Part of a small language model's weights: normalized queries and keys, learned residual scales.
Each number is 50 + 12 x the weight over its row's rms, rounded and kept within 0 to 99. Layers, rows and columns count from 0. The size before them is the row's rms in percent of the matrix's.

# layer 3 MLP down, 768x3072, rms 0.0638, rows 0-144, columns 1824-1871
098:51 41 89 37 47 43 52 47 56 35 53 45 63 51 57 48 57 45 37 55 54 51 61 37 36 51 45 39 51 47 59 36 44 40 48 66 63 51 46 46 47 78 46 52 41 60 37 48
097:38 46 50 63 49 54 43 38 43 66 70 62 55 53 74 54 42 14 55 49 58 60 48 42 55 52 47 50 48 55 45 35 38 47 50 49 40 38 56 56 38 51 45 37 45 45 22 41
100:57 48 51 41 30 44 47 56 40 59 40 44 45 52 67 44 37 32 52 47 37 28 59 69 37 69 49 65 46 59 38 52 35 41 53 43 55 57 85 40 61 31 46 61 56 62 33 45
098:60 38 51 53 69 57 51 54 51 37 34 56 56 62 45 58 38 58 33 59 49 52 39 37 57 57 53 45 77 59 35 63 49 54 30 49 23 62 64 42 41 38 40 38 40 48 43 38
097:85 34 41 46 42 58 63 61 44 79 52 48 57 34 21 45 34 51 69 45 65 53 74 35 42 56 70 56 48 58 46 27 57 52 49 44 43 42 13 32 58 28 47 77 65 54 57 51
099:74 45 40 51 42 55 46 50 40 38 38 43 43 57 62 47 52 34 43 71 40 56 43 85 67 43 36 53 40 59 74 63 56 63 51 48 46 65 61 61 60 59 47 72 54 63 29 59
100:46 70 41 49 56 44 56 56 70 89 50 34 37 51 38 52 55 39 49 65 60 42 37 56 37 61 68 48 57 47 40 36 42 51 54 61 45 64 65 55 40 44 56 33 50 51 64 66
099:37 56 22 64 60 51 39 44 35 58 69 65 36 34 42 57 59 70 58 46 55 34 60 62 60 46 55 47 41 43 54 61 48 56 26 54 62 61 35 49 56 50 55 62 49 72 54 42
100:29 45 49 08 44 62 71 23 36 42 52 35 65 66 55 64 49 47 46 40 78 67 31 59 61 40 33 49 48 63 57 44 50 60 56 47 63 83 57 47 45 20 67 46 40 34 67 36
099:58 81 45 56 54 46 21 52 63 58 45 29 45 51 57 76 39 42 24 61 52 85 48 63 20 59 59 65 48 43 46 51 59 52 43 47 40 39 59 51 64 44 45 57 47 50 50 46
100:42 71 57 54 39 39 30 30 40 79 56 47 50 51 55 54 72 46 60 30 70 65 51 31 44 53 60 34 47 46 45 51 92 55 64 42 45 61 40 52 41 54 54 29 46 51 58 47
100:44 52 52 34 49 37 67 43 54 76 54 43 51 51 40 50 55 42 46 59 74 68 54 60 44 46 41 49 41 41 44 32 36 47 41 37 46 50 50 54 48 49 45 46 38 43 36 48
102:52 69 43 58 53 60 44 36 56 66 60 57 66 61 52 43 53 81 48 74 36 50 54 33 51 76 49 48 47 65 52 57 47 44 44 48 56 18 48 52 45 38 51 58 69 69 60 28
099:67 36 61 53 53 69 41 49 70 30 55 41 51 52 51 50 43 48 57 57 51 56 58 43 45 51 62 48 52 34 60 65 48 17 53 45 41 57 50 30 49 60 55 48 37 66 30 58
099:89 54 29 63 63 49 35 54 69 44 53 54 53 71 49 42 66 51 51 46 52 41 50 55 51 44 60 47 30 51 47 67 44 46 52 58 56 56 42 54 57 66 28 72 58 59 35 34
099:55 44 46 46 69 34 45 33 66 47 62 43 53 42 60 56 40 55 56 41 50 53 42 48 67 58 47 72 34 70 47 53 47 78 50 49 32 60 45 64 77 48 38 37 41 52 30 41
100:59 49 67 53 59 46 51 85 69 64 60 54 41 58 40 64 40 57 46 58 54 14 62 65 55 36 32 33 49 50 40 61 79 35 54 51 45 70 56 57 54 87 58 52 53 49 33 47
100:47 41 49 57 48 36 30 22 33 40 50 67 34 43 52 60 48 59 65 53 65 49 39 42 40 66 73 47 47 26 57 38 55 50 57 35 54 56 49 46 51 49 60 51 60 49 61 50
100:50 50 57 48 36 48 33 25 59 59 30 46 49 33 57 55 35 33 42 25 59 48 38 45 36 46 44 39 50 43 47 82 50 60 51 39 32 59 58 85 59 42 48 31 38 58 45 46
101:48 78 38 39 48 36 64 46 48 40 53 46 32 30 51 58 37 41 60 47 48 57 65 52 61 56 43 44 66 34 48 41 53 50 56 58 34 83 67 44 46 41 57 52 34 34 61 52
099:40 59 55 53 57 37 45 54 56 64 72 58 42 42 72 32 60 36 43 50 73 42 62 49 45 54 44 69 28 42 52 55 54 64 38 48 25 55 53 45 34 48 77 47 47 61 32 65
101:37 39 24 38 32 25 52 38 46 59 48 49 48 68 39 24 57 47 37 44 57 33 54 64 40 41 53 57 27 61 52 55 50 60 31 44 47 48 53 25 46 53 60 60 67 47 45 42
101:56 46 52 53 93 40 52 34 32 51 61 44 41 49 55 45 48 70 62 59 58 39 44 45 60 58 65 49 57 26 34 43 58 51 50 47 46 65 55 39 44 59 50 55 42 45 59 52
099:62 62 38 49 54 44 51 43 45 34 42 30 48 49 48 61 29 46 57 50 70 54 58 24 58 48 46 51 61 55 50 38 53 41 37 54 20 55 53 41 43 43 50 46 51 45 57 39
100:63 49 48 54 53 43 42 51 33 20 38 53 50 55 51 58 41 35 47 45 68 38 23 48 51 68 56 61 25 55 42 62 83 54 30 58 65 63 49 48 66 30 48 68 61 63 41 41
101:54 54 49 69 47 49 43 46 43 59 51 39 63 54 34 28 37 54 56 67 60 32 54 48 27 42 53 38 40 54 64 61 64 67 32 42 32 38 46 65 36 35 55 37 59 51 56 52
100:42 44 45 50 48 40 67 39 42 49 41 64 32 41 46 33 59 53 39 63 69 27 48 43 58 58 58 46 48 54 49 51 54 59 63 74 45 62 54 34 58 43 49 33 71 46 50 33
099:73 65 44 37 63 38 76 16 58 40 43 66 40 50 56 44 41 32 39 36 48 54 49 36 68 47 47 42 68 46 62 45 67 52 53 59 53 34 48 65 56 68 49 49 53 57 54 55
100:50 60 48 37 57 46 51 55 30 44 40 32 82 69 41 61 46 71 68 47 49 44 62 33 43 37 62 45 57 66 33 66 44 43 49 44 62 37 46 67 48 63 45 45 56 66 57 74
099:28 49 72 64 63 43 62 32 50 57 42 55 40 55 32 60 52 34 54 51 62 67 47 41 48 35 52 83 50 52 64 41 34 36 36 65 40 46 67 42 58 62 58 48 45 68 35 42
100:37 42 42 41 34 29 25 41 57 49 62 68 59 40 39 57 56 34 47 61 44 35 59 46 66 57 55 37 59 39 38 48 64 54 39 31 34 58 42 49 56 47 38 45 65 65 55 52
100:54 40 37 42 49 38 33 52 34 32 62 40 47 45 59 43 46 30 56 61 39 44 56 27 59 32 52 39 32 56 37 54 58 44 47 58 48 51 51 49 70 56 58 58 60 56 41 50
102:67 56 47 66 68 48 53 70 49 60 54 58 57 49 57 48 51 40 54 58 55 47 59 57 60 58 60 32 40 27 40 51 36 51 56 53 52 41 70 29 59 35 65 43 58 60 58 32
099:59 47 57 41 56 43 38 48 48 65 59 48 53 57 42 61 63 53 50 62 57 45 57 42 53 64 62 62 54 43 58 53 53 54 41 49 69 52 49 36 43 40 43 45 52 56 29 59
101:49 59 51 49 73 58 44 64 28 51 63 51 49 38 62 71 50 70 57 43 48 45 40 47 42 57 32 45 36 47 44 42 56 47 52 51 51 50 55 68 57 40 77 57 53 62 52 52
100:57 54 53 56 47 50 46 49 67 61 58 35 46 55 52 55 40 25 46 79 55 57 46 60 27 50 54 42 48 66 33 53 37 53 54 33 70 33 49 60 65 63 65 66 57 40 34 66
097:45 66 29 27 54 70 27 43 58 51 59 48 44 66 37 73 47 70 58 34 58 37 23 67 66 49 42 35 41 61 37 49 66 65 53 45 62 59 66 61 41 39 55 42 51 46 40 52
100:34 50 32 53 55 62 44 55 46 20 50 64 50 48 60 49 48 54 59 21 70 29 52 50 24 35 58 28 35 52 74 48 31 64 59 62 59 61 49 31 47 53 60 35 40 39 53 55
100:66 40 40 57 38 42 44 55 71 30 60 49 44 65 60 68 45 64 60 63 60 60 47 41 62 39 44 37 54 77 63 73 41 31 46 57 61 43 43 37 54 78 36 42 46 64 37 45
101:42 50 70 61 37 40 40 44 54 70 64 46 54 35 44 60 45 41 66 51 53 45 33 54 16 55 33 63 59 57 33 71 56 62 47 64 46 42 56 39 38 53 71 56 56 41 44 54
100:48 57 67 58 53 45 35 51 43 40 37 39 47 31 35 57 30 46 47 29 34 63 67 52 52 54 62 56 30 64 39 73 54 40 48 28 51 29 53 57 58 49 52 40 49 68 48 36
101:47 31 53 33 46 75 65 64 64 30 44 56 71 46 31 50 57 62 60 52 35 63 34 46 49 54 51 72 40 72 64 60 55 37 54 50 68 46 22 62 40 46 31 41 83 52 52 47
098:70 29 42 61 42 39 38 51 63 63 61 21 45 62 54 48 52 43 43 78 51 47 34 28 47 61 61 28 57 45 29 42 64 46 53 50 56 44 52 54 42 76 57 47 61 72 57 30
101:56 47 58 58 36 62 44 73 47 39 37 55 25 40 48 59 73 38 41 50 49 69 59 47 78 60 49 47 78 51 66 48 48 54 44 28 49 49 45 50 47 59 41 49 75 61 17 61
100:45 59 36 46 59 40 40 49 39 56 57 70 57 56 45 61 58 85 49 41 79 54 44 64 64 41 48 50 44 75 36 54 67 48 56 26 35 42 56 63 54 40 51 68 45 19 62 38
101:39 55 41 44 53 58 53 46 45 26 49 40 41 45 26 49 52 48 63 36 64 63 40 62 28 53 46 46 59 54 60 47 59 56 57 59 58 57 45 31 65 61 39 49 29 70 74 52
101:25 59 53 73 50 39 39 60 54 42 51 42 46 38 60 44 58 33 61 60 57 60 34 47 42 53 26 40 39 43 45 62 49 37 41 45 79 45 55 52 57 52 61 61 41 45 58 46
101:66 45 54 51 36 44 48 53 48 73 58 53 45 65 64 58 49 62 64 57 74 58 50 55 31 49 55 55 49 48 60 57 35 35 59 43 50 64 56 43 56 57 62 50 41 70 14 37
100:36 43 51 54 49 49 43 35 61 43 53 45 62 74 42 72 62 55 46 40 40 45 43 41 67 33 38 58 54 32 73 49 55 50 50 46 84 47 36 50 43 42 26 49 51 48 48 43
101:50 61 29 31 82 49 42 61 59 53 35 54 49 44 69 49 37 50 48 36 45 55 57 34 51 45 42 40 45 79 57 52 53 56 61 72 62 48 48 36 49 65 42 54 45 47 49 35
099:63 51 60 51 48 44 48 59 59 61 63 59 55 63 46 54 54 53 43 59 34 24 26 50 49 60 58 52 29 36 64 55 24 64 55 44 39 70 52 34 40 67 32 49 46 38 63 59
100:64 36 39 61 60 52 49 51 61 54 47 47 45 48 61 42 55 45 39 53 45 50 34 37 50 57 46 65 40 61 64 48 38 95 37 53 61 56 36 36 44 38 61 29 26 31 36 34
100:46 45 52 61 43 45 67 34 53 65 36 62 37 65 51 68 45 59 55 49 73 55 51 53 45 58 39 60 50 44 80 65 60 51 55 48 67 47 67 48 71 51 27 29 48 59 63 69
100:58 60 77 61 69 56 45 35 46 70 54 23 62 58 40 51 68 31 27 52 50 66 43 55 49 52 29 30 65 34 70 61 35 52 65 41 78 29 45 64 54 54 67 40 31 46 58 70
100:68 75 31 42 57 43 54 57 57 67 42 37 47 58 37 55 35 56 73 65 53 62 45 55 61 51 41 44 40 35 57 47 65 65 42 54 63 59 79 65 63 42 63 62 44 60 58 57
101:34 44 55 44 52 43 55 50 18 48 54 64 45 55 57 60 23 39 61 48 53 47 59 54 63 51 66 53 57 64 50 61 34 43 64 33 44 62 29 39 32 38 42 55 63 51 50 51
101:58 42 44 31 76 58 40 38 44 60 70 51 48 75 49 33 39 42 64 41 48 26 52 51 57 51 43 50 59 49 45 68 36 60 40 57 70 30 51 34 47 56 65 61 45 44 51 46
099:66 52 70 48 51 30 71 49 53 35 26 50 46 53 34 54 40 33 44 68 47 26 72 45 46 47 64 51 55 49 58 36 55 57 35 48 51 70 39 37 55 56 48 52 39 30 44 44
099:29 56 54 68 51 38 57 67 60 50 41 39 64 59 30 58 31 58 52 53 57 68 54 69 53 44 58 57 40 71 50 56 52 49 65 41 33 25 59 49 33 43 57 47 20 42 59 60
101:47 38 21 57 54 36 53 24 61 58 61 66 68 58 32 68 51 67 73 19 59 42 66 40 48 65 42 65 34 19 50 35 41 40 42 47 50 54 58 24 43 47 34 63 68 45 51 60
100:54 42 66 54 56 52 58 62 60 29 53 41 62 39 52 54 52 60 64 60 39 46 42 41 68 45 31 27 51 58 46 58 59 53 41 71 49 53 33 39 50 52 50 56 73 72 51 33
100:44 54 56 60 49 65 48 40 65 46 67 58 64 47 63 35 48 44 42 56 46 15 42 52 52 63 61 44 66 59 49 42 63 56 39 56 33 30 48 39 40 49 39 44 71 76 43 52
100:50 61 38 67 42 36 59 41 55 59 54 45 36 54 43 57 54 37 82 58 45 43 50 63 48 55 68 53 53 78 35 52 59 56 16 48 54 50 55 46 56 57 49 48 42 53 37 47
100:39 42 67 68 38 67 42 69 44 45 47 60 23 46 54 47 45 51 30 77 42 55 24 29 56 57 34 55 60 49 71 40 58 66 78 51 43 40 32 57 33 57 21 32 49 40 40 71
100:52 68 58 61 63 52 50 37 29 58 51 67 29 58 54 44 33 67 69 37 48 27 21 28 54 63 34 35 47 52 68 67 43 73 50 45 54 51 59 64 45 69 49 46 49 49 63 72
100:52 55 57 43 41 68 46 68 48 52 55 76 41 49 43 43 42 46 50 59 38 47 59 36 48 67 50 53 58 58 54 44 47 39 72 58 51 70 40 53 50 51 46 40 34 57 28 36
100:48 42 33 26 32 56 73 44 57 31 40 70 46 42 56 38 62 41 69 58 70 50 67 47 43 40 42 43 52 43 41 37 80 54 34 45 36 27 50 37 72 42 35 52 52 57 30 43
101:43 46 36 33 47 54 57 57 37 28 76 57 40 24 69 38 63 58 53 23 55 60 73 62 40 54 53 42 37 48 54 39 48 52 49 52 39 30 47 49 50 62 68 63 61 44 48 29
100:40 49 69 63 53 76 58 53 32 52 59 67 25 42 64 45 43 45 45 54 60 64 62 59 41 35 50 42 67 73 47 54 59 66 34 41 50 50 46 61 73 49 51 43 57 59 45 50
100:36 53 48 29 55 50 35 58 36 48 42 43 58 37 47 61 48 42 63 35 26 46 46 57 43 63 57 53 41 50 56 48 54 41 49 66 40 41 54 63 52 54 50 47 60 72 63 44
100:54 34 44 36 44 49 80 48 74 51 49 58 55 58 30 63 51 47 73 45 46 54 46 42 52 54 23 65 66 50 47 61 43 37 79 42 50 53 55 45 45 38 55 51 46 51 54 71
100:36 47 40 60 34 45 46 50 50 61 41 43 47 42 40 37 65 19 39 53 80 46 49 36 56 46 56 43 49 58 60 37 39 52 62 48 55 48 33 48 36 55 52 59 57 41 38 52
100:56 59 53 50 40 34 34 53 28 64 61 34 47 70 42 44 64 53 44 21 64 45 50 48 53 41 34 63 36 67 45 39 48 48 57 60 43 36 34 68 52 58 32 61 52 57 66 57
099:45 54 41 72 58 29 38 49 56 53 56 52 49 59 55 69 59 48 48 42 57 26 56 45 52 55 68 44 43 54 44 57 57 47 56 68 30 55 61 52 56 34 54 63 51 44 55 59
101:49 71 47 45 63 51 49 38 51 48 61 54 32 60 58 42 72 63 62 66 77 49 40 45 68 37 40 57 45 81 42 32 26 61 29 36 33 66 48 37 46 36 74 39 40 48 24 29
100:57 43 52 43 52 41 51 60 45 32 45 37 47 53 79 62 63 48 54 21 54 66 40 61 48 28 58 44 43 57 52 74 43 49 50 16 61 61 49 68 44 43 21 50 54 40 43 29
101:51 53 58 58 32 40 59 28 38 60 45 52 41 64 49 61 55 32 43 33 49 48 42 46 49 46 38 49 44 51 55 59 50 50 68 49 40 53 46 37 54 34 37 48 50 33 57 60
099:60 65 33 77 48 58 53 46 68 58 64 53 63 59 63 51 53 49 44 44 62 33 32 57 60 57 23 62 50 53 38 41 52 36 39 28 21 42 36 49 43 51 68 45 57 34 45 50
100:46 52 37 35 72 46 37 40 40 24 38 34 64 60 34 68 53 33 50 20 52 47 73 47 63 62 57 37 46 49 50 43 63 59 27 47 56 51 45 59 77 53 60 38 35 45 53 65
097:42 35 50 67 60 41 49 57 44 55 49 56 53 64 46 55 61 51 70 38 50 44 73 34 62 52 47 45 59 52 42 40 53 58 63 44 35 54 75 50 58 59 25 25 45 48 66 49
100:58 46 29 61 53 57 61 40 56 64 50 64 36 57 30 52 49 55 60 32 82 42 60 89 49 35 54 41 50 72 57 64 44 55 54 53 52 38 51 44 38 67 69 72 49 53 54 45
100:35 46 37 61 65 61 45 35 72 51 62 77 64 55 51 39 44 42 55 58 64 43 56 44 49 47 37 42 60 14 39 36 32 40 68 31 39 29 63 44 15 30 34 28 69 72 64 67
091:46 48 59 50 55 42 52 21 50 54 53 66 46 55 50 46 30 53 42 53 55 36 44 65 41 55 34 25 51 47 43 53 51 60 40 55 45 55 61 52 46 64 75 45 49 56 29 43
100:73 56 56 61 52 56 47 79 47 54 31 52 28 51 51 53 39 61 45 61 59 41 58 32 56 52 44 35 36 66 40 53 56 59 52 32 47 46 54 34 53 34 77 51 44 64 50 58
099:55 52 46 29 49 48 46 45 52 52 57 73 53 62 45 44 41 45 38 44 47 44 44 43 30 56 47 50 48 58 55 60 33 27 63 43 42 45 49 59 24 65 77 61 48 66 28 37
101:61 43 62 52 37 45 44 65 52 41 47 44 43 60 50 55 64 36 87 53 65 38 65 58 53 46 57 41 55 46 48 52 43 59 81 33 49 58 54 55 59 51 54 33 64 32 56 67
099:49 61 49 81 49 62 84 54 44 49 60 58 58 43 36 57 63 44 41 40 43 53 51 75 57 07 47 55 35 42 37 51 43 74 44 60 24 60 54 39 45 44 51 74 57 52 47 50
102:32 40 46 40 71 36 51 43 48 53 57 39 61 51 29 48 63 52 33 32 58 63 29 58 61 71 40 43 29 67 34 49 57 35 27 42 78 62 54 48 27 38 44 32 30 54 50 66
100:41 34 65 32 36 43 42 42 41 49 34 66 78 31 46 78 59 66 48 57 44 52 46 54 50 47 57 46 54 67 45 55 54 57 41 41 58 51 61 42 58 38 47 36 57 42 74 41
097:46 55 39 59 52 47 55 49 42 48 37 48 40 28 42 42 33 49 54 55 62 45 56 49 59 24 35 44 15 65 46 54 51 54 43 52 63 51 68 61 37 48 51 61 40 39 67 42
099:30 44 54 62 28 58 70 38 41 57 65 37 23 55 40 56 45 62 53 73 61 66 47 41 73 55 37 50 50 56 53 67 36 47 68 51 60 51 83 45 31 78 38 34 33 39 51 60
101:21 45 60 48 50 67 41 54 51 35 37 58 53 48 50 37 28 64 54 29 47 61 48 69 52 47 53 53 26 44 62 60 25 51 51 85 38 54 50 54 62 61 36 46 43 31 61 49
102:61 44 38 38 36 44 57 26 46 41 49 34 50 47 49 46 44 66 50 44 30 26 39 52 58 37 47 58 25 71 47 57 67 51 43 40 45 61 50 56 51 45 36 51 59 62 29 64
100:47 42 37 57 54 57 51 49 39 45 54 38 46 55 56 52 63 57 48 66 40 75 75 40 70 50 52 40 60 54 60 71 56 51 62 48 47 59 72 51 72 39 50 52 60 58 33 60
100:68 68 46 73 66 60 60 37 49 58 62 35 38 57 61 36 65 52 62 60 63 50 51 43 45 65 49 57 45 58 62 71 52 64 58 55 60 48 36 18 53 64 54 47 49 38 51 34
100:43 62 45 56 51 65 40 47 64 46 50 56 44 61 62 49 56 56 47 48 56 40 45 73 52 48 40 52 36 62 39 29 32 57 55 37 72 53 82 54 51 46 48 57 50 23 53 39
100:37 53 59 42 36 53 55 57 51 17 52 51 53 54 49 46 39 59 94 29 44 39 58 37 52 51 49 64 67 65 73 26 50 51 44 56 70 62 69 41 41 36 55 39 30 56 22 44
101:40 50 32 19 49 37 55 53 61 55 45 77 47 52 39 33 54 62 53 56 57 41 62 46 68 52 38 55 25 71 52 56 71 70 08 28 71 65 53 41 43 35 49 59 42 53 54 64
100:39 31 54 48 51 55 48 54 51 56 49 63 41 43 51 52 74 50 42 48 29 65 54 55 47 55 61 35 46 48 72 71 46 41 50 53 43 65 32 58 50 34 37 52 62 39 45 44
099:49 52 40 66 41 25 57 34 54 66 59 55 48 46 51 63 57 65 55 36 57 45 41 38 58 40 34 52 57 59 43 42 56 43 40 48 48 55 62 35 45 36 48 68 21 63 41 31
100:45 52 54 54 36 74 38 33 44 52 27 62 58 52 63 46 29 74 45 55 29 68 53 63 56 65 41 34 34 36 56 68 53 43 62 48 26 66 35 43 65 34 70 55 50 43 43 64
101:61 46 57 59 66 45 68 49 46 55 42 38 63 55 43 38 62 43 36 45 53 40 38 31 35 59 54 53 50 57 38 58 54 40 36 47 42 38 52 53 47 54 40 49 37 34 53 45
101:49 68 45 52 37 49 53 64 50 56 73 40 51 43 68 63 39 83 29 62 21 58 37 66 50 42 38 41 42 60 49 51 42 35 43 37 49 39 82 47 48 40 45 61 55 58 30 40
100:33 36 36 56 48 61 63 15 64 62 73 41 52 52 48 52 24 53 51 48 58 49 60 39 49 41 56 52 38 67 53 50 24 47 45 29 53 65 39 56 62 46 54 55 38 49 44 51
097:50 65 44 61 56 43 40 54 61 50 57 60 51 43 39 48 58 45 60 59 42 31 56 46 40 38 45 42 42 59 41 69 59 47 48 60 45 26 63 57 48 58 32 60 58 62 45 47
100:42 58 30 55 55 63 57 36 40 36 41 38 57 48 51 65 54 35 63 67 70 69 54 50 60 52 64 60 38 42 49 39 52 31 41 56 51 45 32 59 49 42 41 30 37 43 68 15
100:30 34 35 51 72 49 58 44 54 51 39 40 32 52 46 55 68 62 45 55 31 54 54 58 81 47 49 34 35 57 57 65 42 57 60 42 59 21 54 45 52 44 55 15 46 55 37 49
100:39 23 70 62 44 72 40 43 43 90 72 69 56 71 42 58 62 33 62 61 53 26 60 62 58 25 64 42 50 44 36 62 39 33 63 41 46 51 43 39 87 68 60 66 52 53 56 76
102:60 65 59 44 45 51 24 54 42 53 53 33 35 31 58 35 49 30 52 49 64 70 53 33 30 54 35 50 52 38 86 44 47 48 74 67 55 46 47 64 49 49 71 62 50 52 59 34
100:60 38 52 54 37 55 58 65 42 44 82 62 37 61 58 52 77 41 55 30 73 70 51 49 65 47 41 44 41 62 56 70 67 66 71 38 50 66 40 58 33 40 46 66 50 66 43 71
098:40 38 52 35 51 62 57 51 54 51 43 53 49 52 34 41 32 39 52 50 53 49 61 42 51 57 39 47 46 66 51 54 67 68 58 41 35 64 56 63 51 61 46 42 50 48 53 48
101:69 51 56 45 52 55 35 76 55 54 53 30 76 58 40 51 48 60 60 58 55 35 33 51 51 46 44 67 55 54 62 35 47 46 59 46 57 55 63 45 70 64 46 39 43 49 40 59
110:60 59 44 53 54 60 60 63 61 56 53 41 61 42 49 52 71 58 54 44 62 65 52 43 41 74 51 47 52 46 49 43 62 50 47 65 61 16 63 68 60 21 51 49 46 47 51 58
098:46 43 61 61 59 83 47 50 55 52 36 58 41 62 37 43 53 35 34 56 55 52 24 50 50 75 61 55 56 26 53 41 35 55 47 39 64 60 29 49 43 63 44 36 48 50 46 35
102:52 50 61 50 61 37 51 69 49 32 35 35 43 83 44 53 34 52 71 40 55 42 46 55 37 60 55 20 35 55 29 46 36 62 47 28 56 51 51 40 64 42 61 30 45 43 35 49
100:70 52 42 61 63 39 56 49 33 24 47 56 56 50 54 58 60 40 51 61 43 45 70 56 25 54 37 62 58 45 73 23 48 67 48 77 36 55 32 40 54 64 62 61 51 62 53 60
099:65 62 63 41 41 58 71 61 58 56 60 27 59 73 35 46 57 61 49 38 55 44 52 44 59 55 62 51 44 37 43 44 57 64 35 32 44 37 46 40 36 51 38 46 58 36 53 52
100:60 33 25 47 56 54 88 54 49 76 66 29 45 34 41 56 51 57 51 43 52 53 40 54 37 71 47 44 42 51 60 44 60 41 46 50 62 39 63 53 48 39 57 63 26 58 51 75
100:59 54 55 51 69 40 43 49 57 63 40 51 46 42 42 49 32 35 60 44 48 72 63 40 42 46 56 48 56 45 33 61 47 53 30 33 47 46 59 66 56 40 57 51 61 56 56 64
099:48 44 63 62 40 50 42 40 51 69 60 66 39 24 78 53 45 32 53 54 61 49 67 47 44 68 55 61 50 44 54 54 41 38 52 39 50 44 49 49 41 53 51 48 75 70 76 49
102:58 67 53 55 59 55 53 45 35 41 60 38 59 52 47 42 67 40 52 23 62 67 63 53 65 61 34 32 46 50 55 44 42 47 37 47 39 50 44 64 63 32 53 47 31 62 59 63
100:50 33 41 50 42 59 70 39 61 61 57 33 56 63 46 45 51 47 55 55 14 15 44 58 51 62 68 44 57 32 38 41 61 40 61 53 43 39 51 28 45 47 56 53 58 53 58 44
101:40 58 85 46 46 72 56 61 58 74 59 46 48 57 64 46 53 49 49 57 54 43 71 58 47 33 53 49 57 39 48 52 35 64 56 74 53 58 49 48 39 63 36 50 63 76 38 42
102:61 52 53 71 54 41 30 53 57 86 52 48 43 41 49 55 68 52 76 49 76 54 48 55 54 53 49 50 57 55 72 46 52 46 46 48 49 42 61 61 37 43 63 58 49 53 65 36
101:58 61 57 36 65 35 23 47 64 38 46 40 62 46 40 41 47 48 48 41 47 46 46 43 47 53 52 59 62 29 34 48 80 65 51 34 64 51 31 68 62 54 62 59 31 48 41 28
101:33 40 45 70 44 47 77 34 43 40 58 37 60 51 59 46 50 53 42 60 64 77 25 53 53 59 47 62 62 46 53 27 63 72 60 60 41 61 57 67 57 49 58 47 20 43 62 59
097:48 31 36 73 62 50 44 53 46 53 40 43 49 60 84 32 68 38 59 68 28 70 52 57 54 57 40 41 45 52 46 37 59 44 39 54 53 36 41 58 42 50 49 52 41 40 37 47
097:16 49 44 39 68 54 64 60 49 39 45 66 53 49 41 62 64 56 49 47 40 36 70 57 67 39 45 43 53 65 41 28 51 67 49 51 77 59 33 57 44 40 72 66 40 29 45 56
100:56 43 48 49 29 40 61 48 62 59 67 58 50 58 49 63 69 35 37 52 57 49 22 29 47 46 64 51 36 61 66 44 66 43 37 42 34 39 68 59 49 43 44 43 44 39 32 50
098:47 53 42 57 66 68 47 42 45 50 47 57 65 49 67 39 39 54 59 39 40 44 47 55 45 61 45 23 48 44 57 52 49 46 46 56 37 43 31 59 60 42 66 41 54 52 34 43
100:71 51 53 36 62 28 46 52 73 43 27 34 46 35 57 33 38 42 57 49 46 49 44 58 29 33 66 71 31 63 38 57 35 62 53 68 50 54 62 74 57 62 48 42 71 54 39 57
099:62 59 64 38 44 53 26 30 36 43 37 48 38 61 45 47 60 80 53 58 52 43 73 35 60 77 67 41 67 44 53 47 45 76 48 43 54 31 68 32 53 29 65 40 45 46 59 42
100:56 30 51 30 51 58 53 55 38 42 47 30 49 56 43 50 79 79 72 56 42 41 59 51 56 57 60 45 64 59 35 47 45 50 76 47 25 43 41 56 42 59 62 44 60 53 67 29
100:60 33 41 36 58 83 68 46 37 42 56 69 59 53 38 49 55 37 69 45 56 68 63 63 45 53 37 54 31 38 49 56 53 36 38 41 45 28 41 51 53 50 45 40 66 67 61 48
101:27 64 44 33 76 63 52 40 67 39 55 58 54 39 50 52 18 44 50 46 51 35 72 58 50 33 25 43 48 62 54 51 62 56 50 67 66 59 38 49 55 41 35 61 55 46 33 54
101:46 59 41 38 67 40 38 56 56 71 41 48 49 51 29 49 55 51 69 49 53 60 49 38 53 31 51 52 63 37 62 75 41 51 40 58 55 34 47 54 46 60 54 61 62 37 61 39
102:46 50 45 54 59 59 55 45 50 27 55 56 50 57 57 43 51 39 40 49 51 52 49 56 48 56 42 69 38 47 59 38 56 53 44 41 20 50 47 45 31 61 48 46 71 50 42 45
101:59 41 63 56 65 27 42 50 69 41 64 47 62 45 71 65 44 44 56 56 46 58 53 42 46 35 72 53 75 46 53 44 47 60 44 53 43 26 45 48 40 42 52 38 54 30 73 65
101:41 55 43 66 46 60 33 62 53 53 54 26 40 49 66 51 51 58 60 50 41 39 36 61 37 79 52 48 34 48 68 27 38 36 32 41 59 44 63 61 25 66 31 51 56 32 61 47
100:27 65 43 22 51 46 61 63 55 37 60 38 27 60 60 67 53 47 33 48 38 56 72 57 54 58 63 66 37 53 53 43 16 41 61 59 42 52 56 51 50 56 34 53 71 70 37 60
100:58 67 49 50 58 62 57 50 60 39 48 56 44 37 63 45 35 67 44 44 41 56 67 45 50 53 29 38 46 49 40 67 68 64 53 64 54 48 73 60 64 45 43 47 32 39 47 59
099:33 56 75 33 48 70 58 48 37 48 32 59 32 48 47 50 28 45 29 50 45 40 62 73 48 58 53 46 63 64 37 53 29 54 40 38 35 54 54 38 46 65 48 58 39 57 48 53
102:50 44 48 51 43 54 39 61 38 51 73 30 44 59 34 30 63 52 19 62 24 45 39 45 47 34 46 69 62 60 52 64 33 56 48 46 39 73 63 61 66 65 60 44 64 42 53 45
102:80 55 56 46 44 36 42 65 42 59 42 65 71 44 52 33 31 58 45 45 62 60 42 53 55 54 48 47 45 59 41 50 71 64 71 60 31 29 53 36 50 50 66 63 54 45 59 66
100:66 53 66 54 41 38 49 66 50 43 38 43 48 43 81 65 51 32 26 40 46 44 56 51 54 57 49 75 56 58 53 18 68 63 53 69 18 32 64 44 70 52 47 51 60 46 37 38